Each number is 128 + 24 x the weight over the matrix's rms, rounded and kept within 0 to 255. Layers, rows and columns count from 0. Numbers have three digits each.

# layer 4 MLP up, 1024x256, rms 0.113, rows 129-183, columns 0-127
132136177109076156136140123092107172133124128133118104142146163084132121154139184116100107133120138113160078068140089116086122131108142186105114163125119128119134130121114097122165153166120116151102115112131150153130127130122120137117104148146118147090118122154101130131105137121139166115122101088137137121140151092172133127152145122165110141151152166152126139117117129134113131113138
135165110117143127155115142081128147073118150129130136163105103121113131101099141091142124171093169112159145135178113128123159168159121148093148152123121124134163136169143177119075128079123120122121178100110189116114138126118170139147129115128124088110124086092133135146149185183146123155112128129141143116126106114098169149133105139144112107109121135142139144142133120156097139090098
151140091130071144122159170094117116121140131112130088139150151104134114117160095091129100106106141116149136141146116146176147116111149112150108158084140090138087111119116098132121119138172156113106135125106103155137096124121095185096140116116156140132128135112146112147119109101131139166123118127163121108116123075111117136143104152145143112143104072111139142128125139138082102154137
141150148112077093056154126085116140147155129103165156121114133119118142170135133110100122152148156139151157123122119155143148126120152130138131102139106138113049174106095135149134105142132114116120100154137174130154080105086102142136107115111137098151128162142128117161117111133135118099157141102107144141127128139119099109122142096112120125119134128113147105118167115134120131108124
163131106134092141130114139118115133130169131148103129144120077127127112132139161097132109109168098113149126137134140139103077091143094135131130144177129140144143110098141129122144174144103116128139158127117120127121116152118127108108137156120136111149161161131084164148129161091146153102128117109140121089158144115137112098115111137101151120142118148158137135118132166103118109122166
179122147112164095115125111122127125125145154126133129147147126102160118166125130102090111129162137114105131110159103122057153161126122147161177148125132134131164155113067113193138120100174149142101143126103109146109117163092109101146096128093149138140144099136103130148138099066090134154143109155131112137130163137130149148118149116116104116119116115138153110049166113118153123122096
172128131127118160122131149132132109134116134109130105090140118121098148123118162152161148139149078107118121150139150159128105125099138085148135102129117127139095119125101127119114146135154134122096150152096086124136129127153146114123120123123132135098089096144121116112134134155119120156094172145073127095182109190127113068120093114103111078155119088153122151128105117124138100089127
104150143162171137136137150082153168121143103094142105109115101133155148122154107107117133147118145133142130115128183114138111190205154096131107116087125136117124141105114114116102152150149170132115106118132099114105144174133151135145119192132089111142135104120102102152110157128112095122157152094142144106113143152121132110086143109151160133133086130143143144131131153132141135071128
122124149109121140142111156130150119126089122129159148138133175147107136137137130147104152118140126095146141135145117138130082128113137171126146121076133166119095091084146102136139090149130135119165161125163080105108098105081101127127096136157093128136120148125080129153133056113148154139107123090141213068204102105185128111152172135134093091146114119101132133133125172077164145120127
098118177142109117144116104141121142121179096159102137130175119116093138134130132124093131101067167151079193105136084180149153198140111123137114139148136147149123119113125060136144133153122092111110142156139102099078125120080075089112118115110118136106161155086145121117127088130130092116130096147148117137140171181102167131139157107103127128116115129138157150145098109175108098135140
167155089161123102113098087119142118125156115118065142118103135083142136133131120125155126092109123131111079142128173156160115073132105139093127130097154111110164142101163147104164110090174122132157088122145129133064152078100137171126152121127151176114111154167120085138148141166109115133143136108145140156194123141093144110088133112165088130085144161111095126123134124134157128170104
121090157134178101114156139173130091156151129146135126124139110105123093107130138146100153147123167147096099142127129132145121102138131158158176128097153121137118095118123149118109116120135114110160113118126107122137112097134091136133097179064110130101107115079098153060128168148151102126127128116116129101146116095101096123135116153151128097123112139123163085110177190130132123133157
158144184120110139112086130110130133122141100143117139144141126129113113129094125174087125112057134141077117117110106148107097091110113128132122140118103178113138148132153119145099138163139147120091122119153109096122125152151137100103135170120136108123148148139145127149123091084130168110118125166105140119132159140132144140147112117115117121163150111107151146086131135152130189124151
174111163125103152183153141156146095119139174149153095129135129087149137124145098096122158152123117112095129106124110178111116135087133151121072106116111119127123114064113135155131114107144145095155100137098139144104137154149123104098118144172133104098164085105105111159126163128126161100105113106164089158144110134111145120102128131138138137125137104172101111141104155131136134095163
160121134099137094147139127128138123092095139148100178097133111137140117116116154115127124133076154141157118125149143124129130099094123135125153112167099086102121141158159159132118096078142153115096104126113159109149157076159161151111138112125178112133147114134104125147149166119132102118127142120091121146110115128110151176141103104150087099112118151098129121122141102154149110148096
155097150137101133134092183072161136134092167129109169104123118097139115130120113108151153140146097142093101148163138138120102138130085127140120105094116165154140163114161118118141102119115149159145144112145114083112142133106160097075130099163110121118147103122148144116114113140172149115114103116119108135141128125100167098123146124161137107154118122114156064143136120115116154135138
130113132141096135163090100149126107084113099122123129179175130120181131084104111126152107103100174148148141135153146148118136163170128129120109143109179130137120099139116142112162098123125126141145116166112087116115136147123115134102123136093107118150116106151105125119115161095133138156166098152140157141166104143113084110116113130069074126097117131155123181111135155134121135129155
089131119140138139114133118169102128144130085140160119127122161142083155117115112108130115143101124125155146140112093153123148140130085144135106134176124152105126157084120169129149077134099142144158126083120135123126155126093101110149167134129173096101131175135095152139140137107124090129125129130093117106163121126115112108119107110136138170141095114125190157155101132150123151085126
120110133119140156163145133095125114099112141168151100155123127135114145089106093104130147133109144152104145094137155083173087159102105136116148113152158104158145100141132108156129125110131115155113134137127143106112151115116129119111137110119169149152133151202138116117155127052125136142136131104156123114077141133128143088104132133113114091139102150129128127150144147095103117092145
162117114134127148117168132141156141106090129151187138137095100130105107128156156144107144133133104153079149129125125120153143131137146140071135108153118138154154131137098163121136088121118121149082119133116105144166132132151108103124201132090098109086163139122109148125108126133128126138105105137115117117150113129108163116111105118087073110147147140120121126168112113095135165136089
137123123136139176130065090144123140142134144076173114117130064067175130138131091096130109127133123100147143153225110148158136108140134138118132117102120115130110163099101153145157128142115126108121127103136135124133137156137131126151133127118118110096125073133117146126170167132093126119086132129179156128137102132146116129127113164098126145108126145087094145073135116127180110161113
136141113119107162116120095133125167103156112119118145154141100162116097136136135129094159151113139162142133135131165180113127139134112165124128154172129114124120128114099152160171182122132114087126117107135131193136147133129118106148120152136110119131143099127146115123147113109113152129165145118132144164156127112111103110102091075123130158129121123071136122131098119136132129161133
119132090133136132111150139140148139145142189129112117037133169121121137143122130063102118112132125089102159131149150141144093125139087152164127165104147136108169112102147081167135054098045138183142119104099143153128144138129121116114139146149144093135115098125159137114121115180095135135108126101124146103109137134112114124140081135099113098158165149123129122128131158109170138133130
103103126131107135091138123133141117156138104134134101115131127136148154139107078125091173116108124136084092142169112100102139102161102129117136123127122161144158152099123127152158171118140091147131136110113130144150092150184156111109088122172137137128162149153120108114141103147140144109094095160123117135154110137124107153096101086182122126136177128124090123109099091120122132122142
177091163188088135113071141160140130117156090149111146098160132106108131149156112098102097128136104156132150087083105136097144169159116121127150126107121131167147133114125132149166169117153125163128173152176172149119116074097153121182137088088105146120167099129125106156103146108151107141130136146085097167113099094078173116158142136188131123148115104161137134133138148121099112131124
139155121133102154133111130149138113141162102132143131142137122164102133135151129086141133112147145152137137142118148111151164133122099142124153150191137102133081098165141110114173121154181113102104131135116165095141124091106134115100129096089100149160128072141127144189131150130144109129168133097149123132093113098156152130124159151148105165110116099096133103125126117121163126071150
150175098123087133120125146165181096127119088071157115132148126094116157102186114132075121110106135138151097127133102090131191128140090120170129115167081130148167101086104117103138150105118125127150117146103113105136108111120125177123125124154139121127131186095116153124130165130098153159157132130075136116122102085146105120133124114123158101123118083154153092112130108116164118153127
124119100102175113131147130108120145158101097123168140150138172136137136144127144144103157156139106087144117120116113144143162119120098137154164124089144148168143150108078136119127163139087155153125185103146113120182088172104132087126121146130088138129112107124126168140154100147085156089129129092143186089120149128088102178118143132149132117110158124068146116120094160134140163100104
110167157140139112146100142112119104158126089139108144122138133153126165176152124140163177125137119070154140148099090094120114108138150130123143150143136152107121118077089130137172128123124104164114118107139119126122123123118122156130113167119085139110117100116057110177115141120089103102118179099114150152165118113130131130110142092090158140155149147125124132161151151139106142156099
112117139178107140120127116093113155131127107149121103129156140138135171119157097120149135145109147149139137131139123126135138136104127119149124156151173133123120120134144143107128175103146120120097120142094090137151123084142131136154132144133122121131100140128110114125106135147110091116146132136109143149103142173115133104154119120138128127094103135147118100144111127098132091149115
159149112117139157128133158146109159148144108137122151140119112137107134151084135129144151129125076125127166106103146088151134114119131079115103099210145113130140114123144144126118153089112147136105081175133113154096103141135138129129105141103098127094124085126155154117150126124158131122079128126106156106116127161117122115149122141102108125086099102094103155109162154165130139119166
146119140086122130196141168140155107116071112097122118109112100164119141164080096119122123129146131126123132139144145117126124121156095117129122108123096090136161160128123103093099142113153131101129157144158159117148127126096134109110140120094086166095117151105102125179108094157112150124123138106126151112140126117168129115164157100124090150124147103138182126099131126156130138135086
094130143106143145146110139138125155087104112129120151144144153140161129134075083155131114162130130114115079122128130158162126139132138153094117102169145097147098118156130133136111145076127139147115153125133134120138104130150172116137115146132094141142081152139132143116137138166170103097096139113106139131122132151134124111140103069109128121155098162139097115135132093144158143063133
115153142167177138110112162132113113144119094132151130099139161081142139103112118098123137126137139105127124144109097157122094077124116130163122138150109138126126203120167133129081164149132127117152128111104141091110166068092119085062142119141151084152176103149129160131072113119110171132139111114159110103119132153144150131141136200124105108162111169127112112057122114142145118130159
142158152156107097063144137148144144163107126109173115119165121127112161175164147130158165130107126129110166149113143148174129164129155130170120103142080108116128170125087087093200143131109134174098140155110138155130158099095144113153132134140131129159101121125150123136108136126093126145145134097077112093171171134105131123135127123123143123140097152118113152151175150143148180113158
102138152098100138143144130124084131091170150103172160113153140145114150123134155116128101114118124086152117137140091132107126120129110143162147100119145141130133140106124119111148150157111144113103176135088139144118143124148081069119132102107125147138131143162141120117145117154129130107136136184143090087101099138148117100126150123132152149124122112128141120152100174122148062116078
133137084152105095126130090121123115136116117138124105078157143107124154139110111122158130137161124136095132106102146152093099120127127067112138097146093120124143149136144094122097088118101111148157112111120151113127134092119165133152129161136150123150098099158169115132158122093148121107099172121153144190131129136138139147111144130114138125139145129140108150134116154074131129103120
136111107149131149100139151106067185184117119128137179138142117132148094119097146151135137166112118153118170118141132139079108142204132158175140145162129114163112137158148125100106124151096146101096160111101181104167145148080140090154164122147085138138121103123117150115110125127130085114116166134118111157083096117111116153131136107152090093111144151138136150109139142111104124095137
147130140130152138141064134144116127160132166134107148125082093126148084104159111136136088093163138082118114132117082151116118131139134098104179173125134130152097137133165113105112146056135112112108134127151131087097141139148147091113170119148146150144136141112128124100130137122110125092166114133170167131110133141130110118105157073107115148156128182153129147153096123148139142105099
145115123125115132120115173131116152129106122118106130093146174093124120107102123111118103103131140081113161133114135096140171134174110148167118136136104131106123142180155163096125189110159133119100114154122134099104137074169118106119119097140107150152128145087143128117126143119103151160161091150129151112094130145143136134162122106175135097119141094101151156128109097123087136141138
112163110139151112132141142107141147123114128147178114138144104111142154091101117084104120134163183135139178137164134180161142081095144120124149116106116168151154148114161139094171111096070136131144167139155140118114152102113104118111104133141140088137115129153123161159126085146151135147091125145154127157161109120118147153159124170135136102145118166117098153128120097129116101092147
094090114101080109186132104117156116129156126103094135098160144156127099151089147128133119128156080140134120107149072121162147078126118125113138116121182162129114121138127162133115145147116141106142080105127112122146103108101124154123170156167140156135087128137104087141159116156148128121129136128137131106099097105160123164082130166128101131100119142083118114123123160154162128112125
141149133125097116137084148127106109143120102107140103098119142138135150152096134169163133128123157133115145119118114122124098124156188104149142135094105091113205121131131124115121098184114097125165156165176106100126159138135134092100161117166102140122122090144134094132124157152121124110096101113181147159119117124077106090092178158124160119137121096114194166105122191102114136128160
150110145111083107110111122129087153138139131144151149140124088167134125165131153108146096142125135156167136105146139180109090098073103124158125115170126127116120134155162110110127135085148155114109131143159161093164148144140171122160116110149090125084098128157104163150147116127102095148138108124134125120114144093135087129133142124150133096180092118160142143125130166141161117118134
129177088130125167119153121111119097124113108140154130125122193118104138144107163107140131129113099120138135091111102146149114155161122135128151120091149107180154098112141139135123072128120110102087138090113113126158150138084147169154161124124131113133173148156087125158136119108153153083086129093096162118118116117123110112111167208144111144142100115159133124092186104109099133141170
096157113123117160120139095128089097116140105129131127143104112113092170127106179143134105084108100169137099128105117086096127146087076075095173136116121152127130144125129090117095112141139153147147106134144123149145114131125135147099132135145193147109112097141108135128107146142159112106060113117154156128177100119122156098150155154147169114124114109093129072109139137134131139168115
096106102150074149083164146102131142085098128151084109142138135141133159137135121111122121156118120154088126135106134137120134135178141114143145106155105108092143133090139118155188090156112128132171135163167069153134109109090179131144098105174108111170130116119130131127117105120126107123157127114164114130121150142158124117138129160120102089129100145148148122140128116133095132110140
141126116112111125135133154154146142141118149129158144155084127146154111116126149137133086137116112115109130119142119159103129120132110134158140145116112128149110150073175129168166110090100100128167112139104122136110098111124161109094134165123131111153150137101134140091125113093101134143162161134128116135146131095093115141115190153092091107090131140168123146108098143101094149138140
172073111190106099169102204154105086156148129128150150162145124121136159122091120167132122130122094129185083149137120084138152101123137097150124158114122116125135178140154116145141154131083157111079135140129105129122124149125153161156126128128121130152121115160098120131133088156090091108127153197107138123091155150110124112166143140072141114099170119136122135120087137146133139123143
131160126129127080120146140129152148153120156136085121136105150129113131100119113120070102114124136110152150120101122113162142109140115110139145107152143128138160121147119114121130166140110147110103126108120121165159124166122134166122169138147097110140131146126123115156134099153116108086122161116131126122123124112141145130129116165079106153102131129133137121133120121166114140108142
121135121168071110169103113110144122150120112116154153145167134123156165144109104172124105141109141106138105127145149099129154167138122099093112106123153154076107132141152143109101123098133079112160141095141104117097124079149145142134100143104075132141136120124172127097099098111160120157099105134117109162123186165082131167124112170065106131153146153158129048162115107158103162133122
182146141136114075120118159102127144137112148202149113142135147101139123125111131125096100162154110152131088155166132171123126127155134082135150166101175152142112109139113111142147087117115117127188108145115148129143106145137147123119147155131145119115125167103128121139118110110101142106097109102110115103096102096131096163144153119085078139153164160132101154130132135072125129151168
079087160128127108154143133134099135157153136137154119115121106142102139120131120122127116091105143132111136125123116155135138140151170088084095106126145150141097147132097154142133165122126086135095121156163136121159163142157155145105124145159173139095133127122131119109152160130165137128103154111115125122111145121105149139120088101155106106139130096150115111125150099162137092168144
151136111120122127140126141130134138118137118079188125129110143156160121137110133168128122106137134153134089103156136136126104104129129112130168153115162109087125150117114107133140087106097109127134132182128125104153147104130104099157123144124163124116133124089152132177135148158138118154108114106174094102071125159108140137081128131100137086083114092154136099105152134135101169112133
179123156147102048137137156118148149125156162154147133103149123125115118120142114137162085173084085161113171140115130147150119097137115164139131098131133097150149122112153134064123146122180146127121128133099159112154067148164087126113107090118118124133128095152108103103154141093096158087131132120099117121109109120136135103143139154156127139138159134097156102145147149074131148133134
# layer 4 MLP down (transposed), 1024x256, rms 0.0277, rows 129-182, columns 0-127
130131094132130104090135121119129099122135120115121145101102095149156168103154102092180110129114155156085187112113129139152144124092146093116125105132151153124132129117145123179134122126137117063163152126123163121148118144112136141139116122129114106163136131116161120170129081147161129094157175155137130138107095132123139137097091122108121124123128120081135128109127116103122133128146
122124167121050166113151141157105127137166088112147142153151087103125187126114100129081122111163116138092142153178160067129090103082166137127137114124154138140121108106155073187156152129105137112098140111139095124120102152078140146112142148107121133155157123144125148145124127091069129158152160142133123119117084137138142080117091083132108165123119120117134110116138132117146125169157
114103151161174154148117114149174136135108102173149157110117128153144117143089160141141127108163134161133104096160186134134135117144113103126145130172150133103132117147129130112142161146102134095139123141137134129117104150126146113146133117133150120153100154125145120146131108138123134121120124118089123171125114156131144099085135086120096107100151165162122109111137123151158129106148
168114141165140111180108180134132106143105148151133116149138086139149060088130096161145149116118092102100137124134149106087092140124091110122133172134119124166173138153148154071104140118124144118128125091159097123142153154143138111129131145140093160135111102125111135100115155129136133142130179180106117125112143125120150159169197164146142091125135123115120150128107148078169104142105
114133114121164138119130129131119096108109130149108153138114126082104125124138056133139128151122138139143137103145095148134126134097124135157118116109152126118133172118110139158098119137122132149113141108158113129136157115107116172165101087126121148087101121102156107119143123151118122109157118144151146151123112146125170134129120115174127112139140101121124115117137124138138146129111
097132128143112119167095154117110150139107122141163122114111147117141165133125130132139150106090123170140141135094121134163102108120132081108103095169125173112117097121143134114106178149124125125108120148135116137168155126198140142113154155155127108106125125137122107127126148143150120136099179065129137141132150112097101183113119128163150175140148116131120130164112132159125102096110
151117168140131141112132116124115112140160107137116154155119127135119078181137094089119099104106160149143144117106121072120150124157120136113104147117145150150146152084176111109133134131103126103115084104146182142113120138116106143129142146170135110127161141092165120155111136112147152111162115116134142141102121086138143182127145121156133117092121125102125137149143132128131129159105
142126129124064139138116109163108130126119146123100155124109125112087126146128127173145142109086090169102130116146096109109098103129089177133133114121120141159100118126130141111121119097125108123120142124136158150152150135128140142121160103122155127109166118142134181125151116112166128152125097142154148158109103125129157187137111119136110104095132167130081073146085145071134129152138
135133127128117111121152106141148144100161138119097105142119108127151121126156111114127172108152145141122144148109133107115157108137131088124095153109135134112168166127109146104119142103113151128079092132074154132164137140096167118160108108104149132139134139103148132102099133134152083102175136147132094159062158124119103131122105113117166174126172164137130119113146095151109136141137
140131142151158112130157111149149136135101148144158158136118114155157101134137170091130130113087181101115149160139125119086049131128124118119106146120115135112115146099129146135153139099103167184115058124087156109143103088193159150136129116122105184138093127101099161103067116171144125158132153116118127149082110078148153145156107128116167111126164109120114093090101112116143123115168
101079150124109130157149175119114100115101176140199132134157120135129116084094131170110118144155135092097142133106126136131116122128102090113139122146107126146100106108074126150096149153121115142089150170146136144168161149151135132138106167148131107154128117162140162126103171154132145119155118179084109131089093124156066149157141148119142124142143147124158148108157107104103113115127
125141103125104167135084093091125134098106124110105162122097142139130171126123110128121097130105116139126134128104122168111139135126115073106107120148112139130110140125149093138146109105139133147101116125123153126109144153164131103130133087210114108151123144121158130143138117091068135108116115136107126163116116175157156136134147114135145140142175087134108160146120099127129116129120
102109108159113152127106136127101117137130170081136135111086141118131100133172096117162153135144121107177103094093147102191157138169085150155116117114143078065108101150154124121163140127141119119180107144128135154085129105144134149138132100124117151125132120164094166116152163127113101166133149120093084158123104113117112143119142127169163196130118153115123171117148169116130116127085
141140114134104154167129107128093143149158091146127154158123097133107123138102143126120131149136151129153127164117146126111131141109103178076086165104130142150122116146104092085159081150123106142111128137120104104090075106102108169134135131140123144135126155180149132145072110118124135073137059169140158133097158082155129109105135126128178096126142139097187088109110117116099105130122
098124128186123152110107116111100140163129113143121150126122123116131105101149093125157167128179110141108157135132095155128158150156082127113100106076136124169145095069086097109134138147166111107133166125148094117140113147106096082144058130124091148104125150118139110104122108119126176113136153086158149150140149131150109092112138145137148172124125129130162146143128132133124122133151
128120116092131111136149073168099105122145083124149085152127104128127132143125129142118089134087123126124144133114114116145125099125169130139104131152114131091127116144123166128106141113137073107119141132097145170139102137117092173174130142103163113124079172127107146137142137150090117191088142159138159132098109135152118147154139169126111140109117142165134198095146107139124104125108
148171119108117138090155131108130107168101123140120121073116132109134145141125160102092120194132093120122113130113134100140140094089150089129137145115112152150146105101122142146085140115134115113103147100145158153132163144105148114118138130125107174113142179155148134155150138160145115146098158088133150078096118135130138133146134162173136077105113162100116093149073142127126119148114
114172140145103114099141152137137121110138131110096108120134132165202127147165164113152143130098110111093068113163141060119114145085156116119113089096119105175136103158092117112156128118126120098103138194135148100105096116149162158106054113146116145181130088155163130093150077129143123117117093076146128115078106153131126114136119146112125105159165154123129079075136117136118123132157
089105110136127155110122129139111101169108119119090203154133158101116121122163164158147145120122140132109086161154113162104155093144107102101073134125118163153113175105156105097153124104140137088119120124135128181149153111118139113164126133158130130110133112094126127121120130163135144127130126110122152102125119098102119127172131096131143144113111103154173141124127144150126163153128
118146148101114109133095125113134098142117123089122131090153159115160133122106088098159102146109114089150140122110123112091108125163141136165085123125158127118086121109106109167078157106152145125134093089149177138111114141093150143119086148185141144131113113118130130135131171128114146137112106109151088118099122128127097160110169146160154130139107131137121118119144144186122154177137
130131134107108107151134141101109113127142141176081126127158187181150141118112117125120129099089107125101120069096155152117125153121082099145111113147149143088145149146181136117132150129122130112128143159108103119143108148117135149103125102149157157147098138107133134135090133125151096123140106112128099140157156118102143138104117117131132145167150149188129086180142166111125144099141
091121149096126103120128130129163062164136128125115115104110155141156090117135144141145124106125142118142112179110111102152149098131146098158117130135152177123108134131113109134109130114125153156131135180112082104142140125083121122121159109115151127118120132116123118133150168088153160170102114115118100092117125141145146112131134167137144148115107130155104153146143135136100125097105
153130179092118132122115099121123139122119130122164132141083098157135144088142117159161134142105148129149122130107127122155153139132128105090119096159140106187084102138122171115105157099176137074142158152136137130106133116151137169139118114128099166111135150128118139129139135053147137158117096117164067133149097119144150117124155107169133142090088109115132141102123121161073088117148
144169134149112107117139183156160121114172141113095120125144120146127102112093164116144143133069145103169127159127118130138127123074148112109147140158123120111127123145084120130129107123106159090128118144113110080118110132141135137132163111103153135146120131121110116120160161098107154123121179103158139137119147149116121129100141143120141136120070120152110150134141169129158096116117
095172107095110084128180126125147107125142067130124133179107098165155113116066155105145165139129179125120116108153133141105126114097132140099090136135116103110147114119117117092068106163183140122123146142085059127139138142141146138038143185140125120157072119126123160107123124173134130079110144129138142130148175119163113107110120119118152084138131089134134102134086143106130126128128
107123149091160134109140104102140160072114142100135093099135129114144108104101127162160144142098107130132121134108132127141112130154174156118115126100146145174163192115102141123129104107109127152130118148132132137140103144135121132151159186159147113083112149127110120074137108112112104130069095130145137110152145133108113115127139122136149127144147162173142147146138132149087168197139
115114142121161111142124141099112129131159140159138144119112161140130082173106130145181154131133150129085143158117124168124111107122139168119168131078176149137126155175134134142110118162157142134113146088135143125158136154069124097164149124109112185114116098118119113125116112125175120108080135117136134101133131178086099111105137131124084161129097165102117151129172153114138131124109
075136148170134131136156163180136130135111155161115119073105096118105090099114110124105109106116130146084119127137118142157130153162151140103137120158111120111083133148167143161141102135143097155135128154131119117123130092118085117097124088109157139142159137112172130110108142130163182142158056104126092172102134071122168096136117124112157161156107122137148111100135102135127122166128
113136109111156141115139099150131087115110118155102121158143171129145095147158115072105098109141168137124146136147156110114107147092113102120107126113148099110104114144130127105114102124118133130097164113158146165128154098115169147121136123140151111158181144159162150113161130110111139141123090146152099133152147113127128108132133089122098118118126128075143118105129094139127170124156
146134108159157150120161091129141095137129115147156087101125095121114134145146173134097122139133138101141140141155107132121094116115146150111168166121133138164139144143147171131143093134114170116150138136121155114112111107131121126138152137074116102099126149137125136111099087114153139128144104128113150100114131114127142195120148144109130116182135153156150148151109137153141121108169
115099174138142085139126093083124092120157134091151142123135155140135119102124150120102153154184161140136088138153134164101125159154125159113153172081142140137105095143092134150115103131156117128127167137129117096163121137144091110094147137139123125127092157137101127124130084070125095084141115149154140117129138111117149137126150124115102162171131149111151111114131114142136088136103
119144105149139130105094088133123139152180131171108133128143141090127148111163138138128110110124125131106144114115122167132133155099113122093118163126160124113102098102127143174187108122107113160139110073087082137103126137153122104145110154166125112149138131159129123098143160097146128145156125142130102141108136154098131139101110137121145126099131172095108103125134144093134124139155
126112118137139112093135128101130126110150113105140107161126127114102120116172140099152156074131155152108146136152123110091161095152097160154146127139074140103121132104121078097119106121133098146139115121116156102130142094094110153138136105121130140121122120113108125141131088113070160154187094163103093127146093140098128173128153193162123158132123140135136138126110097076131140138145
151112137085073121122139140101118128125160163097139095153131086166136139134145147142139126137132103136124091100177094140115175114127137151140155128140113123115135065147122146139118080104149123133143174143123093148168075189123151138163127086125140165124119139123116115122177200092140074141137147141140154135101094103139099118126147109133145125126131128128128146171145105125124150109139
074129134160144161175141129115144146104125145153066144132127129147146135077140097096135100125141089102144114111144129130119104137119114119095170162130190167136146097101158155148104121115150136076138114109129126083115090167101138182119151128070114090122110152130114136112154129139130121110127102144123158103090120137119106125138111121097129132134127080122121121114107122134128104114156
136106101162135143098116118143125118172113136153124105122137107106156106138119120121117122130133131145099149119121138125176107118115118138105090129119161096104104127104125137149101135094106116159151068119145121107118135156105183161143134146143152105144117103104110135149138125100131161156134122111133135149129132114114138185110137128128120106148158118097120130114152107122097147139168
126107100143169109095140106168153149165146101116116153152127157167122126110102163162091126109108118124133135115152128124156117138122137169109165147103114131139132080164118129107122162132077143145111137142106117111118148172121084104121119147148114160111117146076101112146132154132169090180115121145098098128094134100108129047131132100128162162138132141135142104125110104119112116165116
133121137114135103159120155137166066083145105137150080107147136120127120137147135119134093069158122149102101146105142136178140119065112128119125113103155135110121117110112113160140119101131112135184097153150133142098140086182085161107118146134145140131090147155134096133170132121095177129100120122148155135130157165124146106132143117081165115130129121112141139135134079125126104143133
107129116124117114085179105112129106133141074134126150104173146160124143154097101133152144160106063167147150120151152088170135120150108175161075103161124144109169103106104106153123145189129150136125118151103146146143126146108145117126090107135141126111151132126129135129099125150117126154114125124112125159160135102162162106132132158152126123141126072083153103102148165115141115153168
084132162139138154170112112168113135106138146132159128174146105115133125143117132163151134168132123178147126127129133138096107125096130106086103116104143103149144131102145109139128085090122128135141122149088121137169132184082144142145131122102149149157112120115114138130097096185140103120077173097108137148119095130133110135102154160075122134168102170143118097133157122133126107109133
175097153098124126127117118140116124164121138128098122148108156140132101100129129122092138139128090123131100120131144096085107134173078153117102147121150094138089112112119105142071170172188143124134110148092121128122102128143121157134156100088124161124126093149158095119130153062099120095132113105123140118140166141118103107069090117100096145112138127116120104106151142112119136140091
143147121136161154092134133116107116102096179118116123109091122111145162148176097123075135139117151120146124155114178135112115199145108136141120100143095073141147131105133088088106137148128124158123170153130127149127105156131164115112100101146134101122186144132134140107098112071135103164134100146108125137198144151125120074157135085117156152132115102206114159126139094105115140132153
112111119115166159093175129131156166096103142088104127155165153107130114108157087127093157123160148144142133123143129126119169119107129132130114116153069176111065124128130144151169184076135146149101103113097113160109118148175123154143071111155150098127140179120164128155131091103134081181162110123115118092141085139160152136139104138120130176102102104121083139088087105092107144092097
094123116130179109157132089144163109101085085097080119112143151100148121109122117171134137149111091093140153135172136106160141128147156118130124149134133092115118135109128149141145123170128119151157134129102123148099100100118159121122094143117161150150180127125166121102099126148153151092150136131113125101128117133132153149125128111065154140077166147135101111132119096150105124151119
110138169084078085121110136097145155159160179120141158152140092130105123156124110075120127126109120117093113098153109128076134110132124114107127121131131148068097142120123131149152151138119159138144124112138140132087082112139084083121138149122110118101140138075170121095110112148093131179125130157134106170115143121172125124147111130110164148111183101100169154103071116116157105143100
150088125088116113109159155119136158128068133158128162146145132139171135155129086131106127147174136106139110143132099113142174130172152177118101157137144090142122078109129173129138146092091095110119139147133147117113113179107146131134114155119066160136135170102121126156139093117082141143196114107107091160100137142166123123097126116106132163111131126138121152111136128129136137076129
167159128109161114141105099123143124167136135112135144122127140067110109129094134155148144113082127118172129089128164134136114141094127125118140142147174089138085107168103157130113159146115128145093160092140176132113132149153114117115155147102136131100149132121164134161133154132123144128123110146108143126133098129065115150116104060138159138144154130117110142102105155121146163139117
130138147129097153115125089116153123097156130139102118110150168129162104167130126115107159122141129136134129148104131136192123146096136156079119106164131124111137159166106119103081160126167122118101130111125114153140126166152158137141135130116148156089099123141112106143138159138147097121107108130124111155087132126139115092141108125160147135136127129129114078148145117138168139142113
055151134093139149097141133113145134070138120117076105127121115104142110119185152082138119129122154123112144100142139155120135173149103132099149102117155128122131058139130126090103125098126109137187117098091116100143164146151123123114144166129131131092111142095134116088126174123166153121141078065168114112149095144137139133113122113165153139136107106153141089103148122128157149120138
162085146097131143135144149145141107102126110127127106128155113103114120147106147108175132144152136128149158150131128132110141106137125109132137146106104155142123094107109150094153145110138162139127133153117113074104114139140128131123119127066166137111118150140131112125107132094133129156130095151119092114122142118132119121125162119131165127121141140105140170165156142101125138115099
159126138105170143117107127149134128110159147139132086112092143098107134117176105110114129145125078148105110161107105143139101084119165112155135117128148119160129130138127107132133123140095157132136117145143133164150115178080124100139116141172136147090133104115134107126163117108137167123144138111144147146126099134163135099166175128147144127095137119083105180100159138108175113125133
140082125169131123142150088174140146102121135090116181102142108095124143120131149147153135149112148124167181088125170093127116117103112155116056115116070160167138154138135139120106112146114154121043168102120111121150138146156118142165128127149118167108116120089117142095130136152142110127155186097176155162134145155096143103132111135116182135139131125138090117159148156179138126089112
134183108140144117081146128120138141144110143107093120119123143103149102178130094112144156131118107118131134160168134103069142106112092176130113158096144120102123117090162089130117114131117125132138166088130127152169115096136124124146123155136134169147115097141145156118082092127133097078143104144110123146110083155146107133130142143141143123122155150105134142140102117078130161154127
112156100121152115125117136100122113140132125145126144111109071094130126146118118089145135136127139129131147109057138150109110142128135119128113106145123154122132128148166080153129160104117159125146089109123114136152139111105164163127145149132152116111124106131107129103101128098109105131175136129130161133164078135127176156137183113182135136149126118122135131142119104126140139132097